Part of a small language model's weights: 1105M tokens, 4216 steps.
Each number is 50 + 10 x the weight over the matrix's rms, rounded and kept within 0 to 99. Layers, rows and columns count from 0.

# layer 4 MLP up, 2304x768, rms 0.0345, rows 0-50, columns 512-575
49 46 30 63 42 55 64 39 39 45 43 44 41 60 34 51 46 48 46 46 50 57 52 50 49 53 51 64 53 52 50 39 47 55 48 45 59 47 47 51 65 59 52 43 55 46 48 49 52 54 35 62 64 50 57 64 48 63 67 51 66 46 48 54
52 53 47 39 73 57 65 46 61 42 49 60 41 43 47 67 45 65 71 56 55 44 45 38 38 43 42 49 45 45 44 45 55 48 49 56 49 58 36 62 36 37 56 70 37 55 34 65 36 67 54 42 57 52 47 57 41 45 46 49 45 35 57 40
44 48 58 46 62 52 61 34 76 59 45 47 45 47 42 45 28 58 45 50 38 35 58 49 50 28 53 39 61 52 62 59 67 52 40 79 41 62 66 31 45 48 35 63 64 54 30 36 51 54 50 57 49 46 47 78 27 58 38 49 36 56 40 40
35 61 25 39 42 63 68 40 61 45 59 54 54 43 48 61 50 49 52 60 57 76 53 51 51 56 49 43 52 36 64 49 67 56 46 50 41 56 40 48 58 78 45 47 34 73 37 50 47 34 41 43 69 63 43 57 51 40 52 48 61 52 50 57
23 56 54 39 53 46 35 40 51 52 57 42 46 58 37 46 46 44 42 65 52 46 51 43 49 44 71 64 46 59 34 53 49 53 48 62 52 60 60 57 54 54 53 48 38 62 56 46 49 46 45 42 51 45 63 53 41 40 44 26 67 75 45 46
51 39 46 60 36 55 51 48 78 52 53 27 42 46 40 36 52 46 60 58 57 34 51 58 42 44 43 56 56 55 60 35 48 42 44 47 48 40 46 49 50 39 49 60 32 53 66 41 49 65 57 57 69 41 37 52 50 34 48 28 68 66 34 53
51 33 54 57 59 56 44 42 57 48 62 47 62 30 39 48 52 56 50 45 48 49 53 61 48 49 50 45 52 47 30 51 61 53 62 36 47 64 40 48 51 52 51 48 51 47 29 40 37 52 36 41 58 42 49 44 54 39 48 62 51 53 50 74
42 42 55 37 62 43 60 36 49 39 59 53 60 43 37 40 46 48 53 41 38 56 68 45 65 54 59 60 59 53 37 35 47 61 50 59 42 36 48 40 43 60 42 67 55 34 51 44 53 39 58 69 47 51 49 48 41 61 44 34 60 46 57 50
39 56 58 54 54 48 52 41 53 30 44 48 42 45 28 52 41 33 47 58 50 42 49 52 27 47 59 49 45 59 53 32 39 54 67 45 54 47 58 45 33 56 58 56 39 29 46 51 61 47 58 59 48 39 58 42 62 34 40 36 50 58 60 51
53 31 37 55 57 35 42 58 60 56 48 50 63 46 42 47 66 54 48 40 46 48 55 39 52 60 70 43 51 38 58 40 44 30 62 56 43 62 55 40 51 43 41 45 42 67 44 39 54 45 45 57 52 47 49 42 64 72 34 35 46 64 47 21
55 55 47 43 51 50 50 45 51 53 48 40 49 45 40 37 65 61 47 46 51 44 68 37 54 54 58 34 59 44 42 48 56 43 67 51 55 71 46 43 56 56 58 44 70 32 54 54 56 51 41 55 50 45 45 57 42 51 45 63 64 63 60 35
33 24 44 50 46 41 53 50 42 44 71 60 57 44 51 34 42 60 58 56 34 51 35 45 51 42 70 50 32 58 30 59 48 51 73 72 57 48 60 34 50 53 46 50 37 40 43 56 50 48 24 41 56 52 50 52 22 45 50 42 66 33 70 56
34 31 60 42 46 50 71 62 42 45 51 54 59 49 46 48 33 54 60 41 63 47 44 52 37 31 41 57 56 45 62 48 53 45 44 32 46 56 54 68 60 44 39 49 43 48 31 40 26 58 36 48 47 42 47 66 28 57 44 67 39 64 56 50
47 23 55 38 59 41 57 42 60 36 42 39 48 48 34 36 59 38 52 53 37 43 45 58 50 50 49 55 40 36 49 48 58 52 33 52 58 54 46 44 59 55 58 64 63 52 20 50 49 61 38 56 47 53 48 51 49 63 52 33 53 42 55 53
50 39 63 45 65 55 49 62 46 51 87 57 42 32 46 43 62 62 40 47 52 38 51 45 46 47 53 48 62 48 63 36 63 50 49 53 40 41 43 52 50 56 50 35 45 45 53 49 51 40 59 66 64 57 50 51 62 58 66 39 49 38 56 43
50 44 28 37 34 68 46 61 56 47 52 46 52 70 63 50 42 51 51 49 54 42 57 44 42 44 66 38 46 60 49 42 47 46 51 56 65 75 50 30 58 37 57 39 74 52 56 33 33 47 55 47 48 45 74 51 59 48 52 60 52 67 57 52
42 41 53 28 44 48 40 55 49 42 52 58 50 41 55 37 57 59 38 46 34 34 55 63 60 52 36 64 54 47 51 61 42 41 38 50 43 45 63 59 57 44 46 39 51 62 61 44 49 44 55 61 72 47 59 50 50 57 51 73 50 31 46 46
17 66 35 38 56 36 50 54 60 54 61 52 50 40 39 53 50 50 48 29 40 47 56 44 55 44 60 50 56 49 55 49 53 27 49 58 34 50 70 32 53 57 40 55 43 49 35 56 68 66 51 51 46 50 44 63 44 51 50 49 38 62 66 53
48 42 43 63 47 45 53 46 39 46 48 31 48 55 44 58 49 46 60 56 63 68 60 58 58 65 44 38 43 43 59 37 53 52 50 51 62 52 65 34 62 48 33 58 54 35 50 56 37 59 48 48 62 46 45 46 40 66 54 38 57 28 48 28
56 43 44 45 55 55 45 48 44 53 63 47 62 50 56 74 50 44 57 51 32 32 60 45 65 39 64 61 52 47 57 54 53 49 60 51 52 48 49 51 28 45 41 44 39 34 52 43 47 46 49 63 40 46 43 50 59 48 57 49 32 47 64 39
46 54 56 50 51 43 66 37 73 48 56 46 44 56 54 52 22 45 50 48 38 51 47 41 46 43 49 49 42 55 53 59 51 42 56 56 44 58 69 27 39 51 48 54 56 57 48 52 52 61 46 55 42 53 56 50 55 59 48 61 45 55 41 58
42 45 53 53 64 59 43 49 40 48 43 59 55 29 66 60 55 66 48 49 62 41 64 40 58 28 65 35 66 30 53 53 67 50 53 48 56 41 60 25 51 55 39 46 53 38 58 36 47 59 50 61 59 49 58 52 33 53 48 31 53 49 60 55
55 48 51 43 56 41 39 54 53 52 40 50 54 60 50 48 52 71 64 68 43 46 37 51 64 32 46 65 57 42 33 52 31 42 50 56 64 53 64 73 38 37 42 44 65 45 47 42 55 49 46 66 56 36 61 39 32 54 56 55 50 51 85 75
33 65 60 51 54 46 34 31 53 53 56 56 54 53 36 38 48 41 48 50 40 47 62 30 52 29 57 49 47 45 42 58 47 33 59 60 48 48 43 58 44 48 44 56 49 65 50 39 53 47 38 49 56 51 56 47 31 61 68 33 50 57 39 69
49 56 37 51 36 44 47 57 47 42 47 73 59 59 50 53 54 41 53 65 35 42 51 46 33 44 48 53 63 47 35 19 61 42 68 42 44 39 49 39 36 44 66 39 54 54 52 42 38 47 45 48 42 47 52 37 40 35 52 49 38 33 56 50
44 47 53 49 41 62 53 43 28 40 44 41 43 59 31 35 50 42 46 43 32 57 42 49 62 38 42 47 47 67 58 57 55 61 61 47 62 53 49 65 26 46 36 63 73 50 46 46 62 46 61 52 38 28 58 42 45 43 45 56 54 46 43 61
53 39 37 47 47 31 55 51 57 35 43 44 55 57 55 41 55 52 43 48 30 61 54 68 42 53 46 46 67 61 66 63 42 44 48 61 45 53 54 55 30 54 29 66 44 43 41 58 54 54 49 68 44 53 30 57 45 44 42 47 39 47 44 39
33 36 56 58 54 51 44 55 41 50 40 48 45 42 60 44 37 46 54 46 47 57 48 39 68 59 56 74 44 34 53 53 58 32 56 53 47 68 56 57 42 75 47 65 38 56 46 52 37 58 42 57 50 36 38 45 49 69 57 49 44 48 55 33
52 38 53 55 52 50 44 54 33 47 52 33 39 38 20 56 58 52 64 54 39 52 61 49 49 40 60 61 49 30 59 39 66 50 36 69 59 61 69 63 51 53 54 72 40 44 51 38 58 50 39 63 63 54 54 57 41 56 54 54 51 50 50 25
47 55 43 49 51 60 62 41 56 61 60 49 36 50 44 37 34 59 56 47 49 52 46 38 36 40 43 58 50 47 37 41 57 42 59 43 46 62 59 39 54 32 53 37 40 62 41 39 63 44 41 45 55 59 52 63 64 53 42 48 58 61 60 45
67 60 42 40 44 49 33 53 54 44 42 44 61 39 44 58 47 61 45 33 45 36 45 49 50 50 61 63 43 43 48 45 44 48 48 55 48 50 74 53 57 45 28 58 61 55 60 34 58 55 55 55 58 42 69 58 44 35 45 49 38 50 59 70
39 56 30 54 48 55 65 35 53 45 35 67 46 46 53 34 37 60 40 45 49 56 61 35 48 47 42 36 48 63 40 43 62 60 67 54 39 37 42 58 49 55 35 43 46 56 45 33 42 56 43 43 63 49 52 41 45 36 48 62 53 68 41 52
51 74 63 31 76 35 51 41 82 57 54 58 59 56 51 53 43 51 48 35 60 45 47 74 49 46 37 61 42 33 52 57 48 46 52 39 55 54 72 55 45 35 50 39 58 48 54 57 51 54 46 51 42 57 54 72 58 60 61 26 66 43 52 48
40 48 62 57 57 47 53 47 47 41 49 36 60 44 70 42 47 58 57 41 51 32 54 55 43 63 51 76 39 46 55 42 62 45 51 65 43 45 51 44 44 46 50 54 43 57 60 48 64 55 52 42 43 46 48 54 39 46 53 61 48 42 59 46
51 48 47 55 50 44 34 42 40 47 67 65 46 66 41 44 55 66 47 57 58 54 49 52 57 48 49 63 56 52 53 46 52 75 76 72 52 53 44 60 42 58 36 45 58 60 55 56 41 49 55 71 57 51 59 54 65 70 56 36 53 48 37 52
48 46 42 46 49 37 65 40 53 30 40 42 55 39 50 73 48 55 51 54 39 50 44 47 53 56 56 50 54 38 42 47 48 69 51 63 62 52 56 67 47 24 52 57 43 52 52 29 42 41 43 41 69 58 65 67 46 44 60 34 63 48 48 56
50 61 57 53 76 45 55 55 55 46 68 60 50 49 68 50 55 61 53 43 57 46 50 27 62 33 44 57 50 31 47 44 57 34 45 58 44 55 55 55 47 42 32 64 44 55 43 43 56 57 45 38 48 57 63 34 43 52 56 46 67 60 39 43
55 55 55 39 52 47 37 38 49 41 60 53 49 61 51 58 43 64 42 39 28 58 56 58 57 53 42 59 50 33 45 45 42 54 52 43 54 47 55 56 37 47 50 44 54 45 27 45 55 53 39 53 34 57 49 60 51 55 63 36 54 50 53 59
36 51 67 28 52 53 54 52 57 46 67 33 36 35 44 44 49 49 55 37 49 46 55 53 64 48 45 54 47 45 35 32 40 42 48 44 57 39 54 50 62 59 59 56 55 66 52 40 68 71 53 51 76 65 37 67 30 46 50 46 63 47 44 30
59 42 58 42 62 60 53 42 53 42 64 63 55 48 58 45 44 52 63 52 46 51 60 54 64 46 65 51 51 48 46 59 36 40 42 51 61 50 36 40 46 58 60 48 37 58 54 48 34 64 48 38 68 54 48 45 41 42 59 42 73 38 47 57
43 34 50 49 54 71 53 55 62 40 50 59 52 49 29 50 54 54 46 28 65 35 44 63 44 51 50 37 58 48 48 61 35 55 51 46 51 54 59 51 45 36 43 45 47 46 49 39 55 49 57 59 48 69 52 49 47 39 53 37 57 46 49 55
44 26 58 50 58 58 48 41 39 45 61 35 41 50 43 39 55 35 46 63 43 46 55 24 46 20 72 50 36 34 60 45 49 36 51 49 59 55 69 41 38 37 46 56 72 39 67 54 53 57 54 70 36 40 46 52 73 40 44 55 52 37 69 39
29 43 30 44 60 42 74 56 55 40 49 39 40 49 34 59 56 52 43 53 56 49 47 56 64 29 46 38 46 58 45 53 67 56 47 43 57 60 47 38 51 66 49 52 65 26 50 49 60 47 48 44 37 30 37 53 52 47 53 58 29 40 51 55
35 43 52 39 61 58 45 47 73 46 55 50 50 51 65 59 48 57 59 42 61 58 45 55 42 50 43 44 47 48 57 43 51 33 64 32 56 43 37 34 58 50 34 39 51 51 41 65 36 58 42 57 63 47 43 65 46 46 62 60 56 40 45 66
47 58 38 45 55 38 54 55 48 40 31 49 65 38 40 58 49 59 46 46 52 69 46 47 28 64 57 57 58 43 44 64 46 62 45 40 58 67 27 57 30 56 56 42 31 52 56 44 69 51 63 48 53 53 57 60 46 44 41 44 50 44 29 32
52 49 44 54 43 54 33 48 49 51 56 50 57 33 30 64 50 70 48 59 52 47 49 37 56 56 39 58 51 58 62 43 48 54 44 56 59 50 52 46 53 67 57 69 67 37 57 51 52 47 46 60 49 60 70 41 49 39 45 40 43 36 57 48
39 27 64 54 49 34 46 37 64 46 56 46 49 45 48 44 61 45 53 49 51 34 54 54 43 50 49 51 54 64 65 46 38 40 49 54 41 58 49 53 61 30 62 54 54 48 57 50 49 68 53 45 47 43 52 51 42 50 54 41 49 57 45 45
52 42 31 66 62 44 70 48 31 44 56 48 47 48 47 46 57 49 54 53 41 66 70 33 60 51 53 52 61 46 50 30 45 53 62 56 54 48 48 70 48 45 60 45 61 54 52 59 37 50 53 60 44 49 39 36 53 54 30 33 37 47 43 48
39 56 53 60 60 43 57 13 61 52 50 43 57 31 54 58 61 42 49 52 35 58 71 53 52 43 47 54 64 50 44 55 58 42 42 34 46 42 62 52 54 55 53 46 54 67 41 41 51 72 61 52 63 50 72 57 47 40 57 52 57 48 52 53
52 67 66 39 52 37 63 48 60 47 43 70 52 44 54 46 49 64 49 36 61 57 56 55 45 42 24 42 48 51 45 35 44 29 65 63 42 61 53 45 26 49 52 35 53 39 50 24 60 47 51 60 62 57 62 53 55 63 53 25 56 54 60 66
34 46 44 56 49 60 57 50 30 56 44 40 32 55 65 45 42 54 50 40 46 57 55 41 52 48 52 35 44 50 53 24 38 36 45 38 52 51 53 44 65 55 46 43 46 56 57 54 46 41 37 66 54 53 57 62 50 65 48 65 42 56 61 38